Each number is 50 + 12 x the weight over the matrix's rms, rounded and kept within 0 to 99. Layers, rows and columns count from 0.

# layer 8 MLP down, 96x128, rms 0.0966, rows 0-95, columns 64-95
60 65 34 52 54 42 42 36 51 39 46 37 29 55 50 57 59 63 70 84 27 57 55 53 48 62 58 51 41 53 53 53
52 49 56 30 54 45 28 36 51 66 48 49 37 64 47 60 49 62 66 50 41 40 57 66 42 57 42 64 39 61 44 60
46 40 45 63 53 45 37 56 42 43 49 42 42 35 40 40 28 38 49 46 55 59 45 49 42 34 50 45 44 43 40 54
47 42 52 55 49 46 45 46 61 47 44 57 55 60 42 46 50 41 35 45 44 58 39 74 38 67 62 46 39 72 63 30
53 72 54 58 59 57 41 53 57 64 47 55 34 74 29 65 69 38 59 61 26 51 46 97 67 27 55 55 37 61 40 48
47 41 35 54 53 53 59 53 77 65 73 50 44 31 42 65 59 65 52 50 69 51 42 54 63 42 48 41 61 38 49 51
27 51 67 56 46 40 78 53 38 45 52 51 35 42 54 55 53 44 54 31 55 36 63 32 51 49 46 43 59 52 54 65
56 51 39 61 39 37 57 49 32 65 78 47 37 50 40 46 44 55 49 54 44 30 43 72 58 64 39 52 68 66 69 49
52 42 53 65 51 51 57 48 61 36 56 65 41 39 80 56 54 53 53 51 27 63 62 48 58 61 53 45 44 47 58 50
61 34 49 23 59 30 59 40 52 52 51 66 50 70 57 36 48 38 46 47 55 32 51 53 52 46 35 68 70 61 30 55
45 31 66 22 45 65 55 53 47 38 52 28 35 45 35 49 52 40 61 70 72 48 51 46 33 59 58 55 35 48 34 47
42 66 52 57 37 74 37 48 37 59 37 55 47 46 48 43 57 40 54 55 55 54 62 58 57 53 52 29 58 49 64 70
51 69 32 59 35 49 67 20 30 60 54 74 48 18 57 66 11 69 43 28 57 42 77 61 51 76 34 31 47 44 47 46
55 43 64 51 51 49 55 26 58 75 50 55 58 25 36 59 37 37 59 61 43 27 50 50 71 53 33 48 37 52 62 42
54 39 45 50 62 55 60 67 41 26 29 49 57 47 39 69 53 54 50 48 45 61 41 58 59 53 49 39 54 62 66 53
51 36 51 58 68 41 65 66 55 60 40 58 50 39 44 38 62 31 76 55 48 34 63 49 53 71 43 41 39 54 62 46
55 60 66 75 25 54 38 58 37 58 64 44 47 61 40 55 46 58 55 26 38 49 48 61 50 63 42 33 43 53 37 49
26 58 49 47 54 44 62 57 51 65 59 61 62 48 67 54 56 50 45 59 49 52 42 54 66 62 53 48 49 43 67 61
49 40 64 40 66 62 43 25 41 44 37 63 55 55 42 62 46 63 58 52 52 50 33 58 51 62 57 53 55 72 52 30
42 69 32 38 63 46 42 44 46 65 62 37 69 45 49 53 41 47 57 51 44 26 33 35 57 42 82 67 33 48 72 29
67 43 35 54 47 49 54 59 68 72 51 63 60 28 38 54 40 42 49 36 40 54 59 46 44 29 41 55 40 53 47 72
47 39 59 64 51 52 50 50 37 51 59 48 71 28 50 68 47 27 64 46 61 60 43 52 45 52 60 53 53 61 34 62
52 35 55 43 53 51 49 36 44 44 50 40 48 50 73 36 48 44 38 64 69 41 37 34 65 75 53 50 59 40 41 65
46 44 55 38 39 64 58 44 43 72 37 52 62 62 67 33 54 49 41 37 42 26 74 49 31 63 76 52 40 46 72 47
44 66 64 46 71 56 55 59 54 47 36 34 34 46 73 34 57 53 69 57 61 71 55 51 56 59 51 51 62 54 34 42
45 71 54 46 68 69 45 36 53 65 77 75 45 52 58 31 41 53 42 54 57 41 53 54 36 48 62 52 53 43 43 54
44 49 56 46 44 53 41 35 60 38 56 55 53 61 44 37 62 49 80 64 69 41 38 65 52 49 41 52 54 59 72 25
59 48 58 58 28 39 49 66 50 60 65 58 33 60 39 47 61 39 66 55 65 32 51 46 42 63 47 60 68 36 63 40
74 36 53 61 59 51 52 39 50 55 72 44 35 50 44 43 30 37 48 29 45 56 36 45 37 36 39 35 53 61 66 54
69 43 41 58 50 55 40 74 51 44 27 53 63 44 63 51 59 53 51 57 51 50 54 52 57 54 29 38 62 56 39 50
56 60 27 51 48 37 49 38 50 64 55 38 60 47 52 39 38 39 72 47 39 62 58 41 46 39 44 57 34 41 52 40
46 28 29 37 62 39 77 54 45 55 64 51 76 54 23 37 65 55 55 58 57 70 54 38 34 68 42 48 36 39 40 49
21 46 49 46 54 56 54 63 70 44 42 57 75 62 45 30 55 45 47 38 30 55 58 45 52 68 36 54 46 51 46 50
79 64 56 50 52 57 53 51 39 58 51 49 35 67 60 46 59 58 39 69 56 30 47 68 57 40 65 60 61 48 56 43
62 36 28 57 42 37 36 49 51 65 54 50 68 58 44 72 67 27 69 49 57 50 62 37 42 44 68 58 36 43 39 45
73 56 37 60 62 56 72 57 65 42 34 47 47 44 40 43 47 42 42 48 29 71 51 37 55 34 63 35 35 41 58 33
58 52 44 62 44 60 69 53 32 49 42 61 63 53 29 45 62 45 57 64 57 42 45 39 53 65 48 41 60 62 56 57
53 33 42 51 13 33 48 36 32 63 73 42 61 48 36 29 76 45 44 60 82 61 43 46 42 41 41 62 45 48 44 32
54 47 60 53 56 46 54 69 50 45 35 38 38 45 26 47 44 47 60 70 45 67 42 73 42 32 46 39 43 49 65 35
64 61 45 43 56 79 71 45 46 46 44 27 41 32 66 17 42 58 40 65 40 63 31 78 52 46 50 73 54 56 45 55
41 52 83 41 52 54 51 55 40 39 42 45 31 52 55 25 40 61 37 65 65 61 62 49 62 69 69 56 52 44 28 49
58 57 51 42 42 49 48 89 20 44 33 40 36 63 59 64 67 75 49 67 58 38 61 61 69 37 62 58 33 52 38 74
73 42 37 56 43 48 58 43 51 59 52 58 63 60 38 46 35 59 50 85 34 43 41 20 26 37 40 27 67 88 48 53
41 39 58 43 37 43 54 45 34 60 53 36 34 50 61 47 54 42 53 56 41 66 42 55 33 51 53 32 66 71 57 54
56 60 65 55 64 58 20 37 34 73 30 58 72 31 63 48 49 61 56 28 50 59 52 57 78 73 63 70 62 53 68 49
45 63 50 69 52 54 61 57 38 23 61 50 40 56 65 37 49 55 42 40 43 46 61 37 53 52 48 53 58 56 54 60
76 59 38 58 53 54 45 38 49 45 39 52 66 18 63 67 53 51 61 45 43 50 48 65 25 40 69 60 57 54 51 59
59 38 49 58 58 33 58 72 40 79 31 52 55 52 45 52 41 60 57 69 58 49 44 30 42 51 36 55 60 39 38 85
45 54 49 35 36 67 56 50 46 60 35 47 26 55 67 47 54 27 73 68 41 56 59 72 64 40 50 74 48 35 38 52
59 52 60 46 53 75 39 59 56 66 54 57 44 47 56 69 40 60 38 42 59 50 62 44 48 50 51 51 49 60 58 50
43 57 51 52 44 43 70 64 23 30 35 60 54 35 49 55 45 71 29 29 65 27 52 44 66 28 47 32 81 47 43 41
51 66 48 65 47 35 59 37 61 62 39 65 53 38 50 52 50 55 61 40 46 52 65 41 51 45 57 38 48 65 38 71
46 59 42 45 55 69 57 43 55 38 47 25 45 52 38 58 42 65 71 60 43 39 51 56 66 62 35 55 66 54 54 40
34 58 70 61 58 58 58 31 55 44 31 70 50 26 50 46 63 44 52 58 53 53 59 43 60 43 36 46 62 60 49 62
43 59 34 44 21 42 26 42 40 69 53 46 57 67 36 51 45 27 54 45 46 53 53 66 55 66 38 26 36 57 53 55
44 54 30 54 26 51 19 60 70 47 50 37 64 41 45 56 42 38 53 47 73 52 58 42 55 55 41 73 62 62 19 56
40 59 46 57 40 77 63 44 71 53 39 50 49 44 45 46 46 58 58 49 56 51 32 44 51 40 38 53 71 64 52 54
29 56 46 55 29 41 50 65 57 35 62 61 54 67 46 59 54 65 53 35 49 56 56 54 59 52 43 32 46 48 36 53
41 59 50 59 79 31 69 44 60 43 32 35 21 50 52 45 62 47 29 41 65 53 49 57 47 54 43 45 45 62 60 39
53 42 31 36 53 49 36 50 32 73 47 30 66 53 46 70 12 43 48 42 38 57 50 40 49 65 57 50 48 46 41 39
62 24 75 66 41 53 57 50 59 42 62 71 58 38 43 48 60 50 44 21 77 53 30 47 49 40 60 73 50 70 74 36
58 61 35 49 42 52 42 40 28 47 32 33 56 76 52 67 52 39 39 44 26 49 48 59 48 38 71 47 40 59 51 39
45 52 51 49 65 22 56 31 46 43 52 58 50 45 35 33 25 52 77 41 60 62 68 55 69 56 38 41 40 41 69 35
21 42 32 60 54 57 63 64 59 32 57 63 58 58 57 48 83 38 57 57 54 53 59 59 41 52 72 51 50 49 45 44
53 57 45 52 64 45 56 50 49 51 69 40 49 55 53 48 17 52 41 57 70 55 52 25 30 54 60 55 33 59 55 44
49 62 50 50 53 48 45 51 54 30 61 39 52 55 43 58 58 52 56 52 34 46 61 58 51 65 49 33 55 61 63 47
52 54 63 57 50 48 56 51 47 57 62 50 35 63 54 38 63 72 48 49 44 66 31 50 69 51 47 38 49 34 47 41
56 60 55 55 40 53 39 58 47 59 53 44 39 50 63 49 36 25 58 50 47 58 54 79 44 44 27 36 38 40 34 49
61 73 44 72 39 51 68 45 15 43 37 31 41 49 36 50 69 36 67 40 52 45 63 30 43 61 71 45 45 45 44 56
55 29 29 71 46 53 47 62 46 38 63 39 37 46 54 50 57 70 29 50 53 54 57 41 49 49 62 36 57 73 36 41
45 30 82 60 59 74 36 34 41 52 47 35 58 69 49 59 62 61 34 54 64 50 41 45 56 38 66 40 46 47 46 39
63 50 51 49 52 55 26 60 32 54 46 49 71 64 75 62 47 50 68 63 51 47 56 43 43 49 45 51 71 69 39 43
52 58 61 25 57 61 50 56 52 43 53 59 39 46 28 62 50 62 66 68 54 37 38 54 59 45 51 42 37 35 65 38
48 60 40 71 39 65 48 57 54 26 59 52 48 42 52 39 50 42 57 44 43 60 66 40 43 52 30 51 24 48 27 79
49 51 58 53 47 32 63 53 48 47 49 67 71 33 64 57 56 42 27 69 42 50 76 60 70 51 50 34 28 59 37 46
50 53 47 56 49 45 42 47 63 66 38 52 55 71 47 39 65 67 63 45 38 48 55 59 37 63 52 57 53 60 32 23
57 63 43 47 35 58 56 68 30 53 56 65 38 34 54 40 36 47 49 47 48 56 56 61 59 51 50 31 39 29 46 28
62 37 55 80 49 44 52 63 35 52 45 41 26 20 44 24 53 34 55 41 46 66 73 41 36 39 57 67 21 63 62 38
53 73 42 45 14 70 51 49 37 64 41 28 77 47 35 49 59 29 27 65 70 58 72 33 73 30 30 64 37 47 43 55
64 43 58 44 43 36 61 53 58 39 78 66 32 47 60 57 58 62 49 45 45 64 50 52 56 71 63 32 50 34 40 52
53 40 67 41 57 55 67 57 67 39 51 53 37 37 59 56 54 35 38 44 42 67 51 35 56 35 41 70 53 40 49 38
39 35 39 47 49 49 47 49 46 58 51 41 46 51 60 54 53 66 38 33 53 46 62 55 28 74 48 41 46 58 42 54
52 57 58 53 48 37 51 56 50 57 62 43 60 52 64 58 48 53 63 53 50 56 41 58 42 49 44 45 80 56 49 56
73 47 46 58 60 62 49 57 44 51 55 46 54 32 56 34 57 33 59 47 62 58 73 31 59 47 46 62 48 44 55 63
36 60 35 22 50 36 32 46 49 33 47 38 55 57 49 51 71 58 47 53 72 34 41 47 35 50 38 46 54 58 37 41
71 50 51 46 64 68 59 46 52 69 57 62 48 44 64 79 75 58 44 69 42 49 49 38 61 54 49 57 70 65 46 71
45 50 50 52 35 28 48 49 58 52 39 46 57 55 49 58 45 50 50 32 48 57 70 68 57 38 39 50 68 46 62 57
43 40 52 36 46 50 42 58 46 28 39 48 24 33 37 33 57 62 42 44 51 45 70 45 34 43 65 33 48 35 51 43
70 51 39 53 35 77 51 60 43 28 60 38 42 58 46 57 62 38 40 67 48 38 44 55 51 43 42 51 47 63 19 57
61 61 62 39 51 43 57 40 33 44 56 61 46 43 47 67 46 37 53 50 51 49 50 34 49 41 51 54 24 39 31 69
39 51 19 34 35 56 46 37 66 58 70 33 38 52 43 49 38 57 58 55 59 38 53 57 55 61 54 50 56 50 63 40
62 51 57 50 42 42 58 39 34 50 47 44 54 35 63 49 29 57 37 44 46 39 50 44 50 48 52 39 49 66 48 67
34 42 29 48 51 38 45 49 72 51 53 62 64 63 50 44 66 45 61 44 64 44 52 56 42 63 48 50 62 53 38 48
40 47 53 46 53 66 48 58 61 63 45 59 57 35 64 77 38 49 38 57 50 73 31 48 53 29 47 57 47 68 38 43
59 41 45 28 34 57 45 54 46 48 33 43 58 50 42 54 58 49 62 46 41 36 60 49 57 49 38 53 67 60 36 50
54 53 71 30 55 41 50 27 53 50 51 49 59 60 38 46 65 30 47 56 54 41 72 53 69 53 65 51 39 59 33 39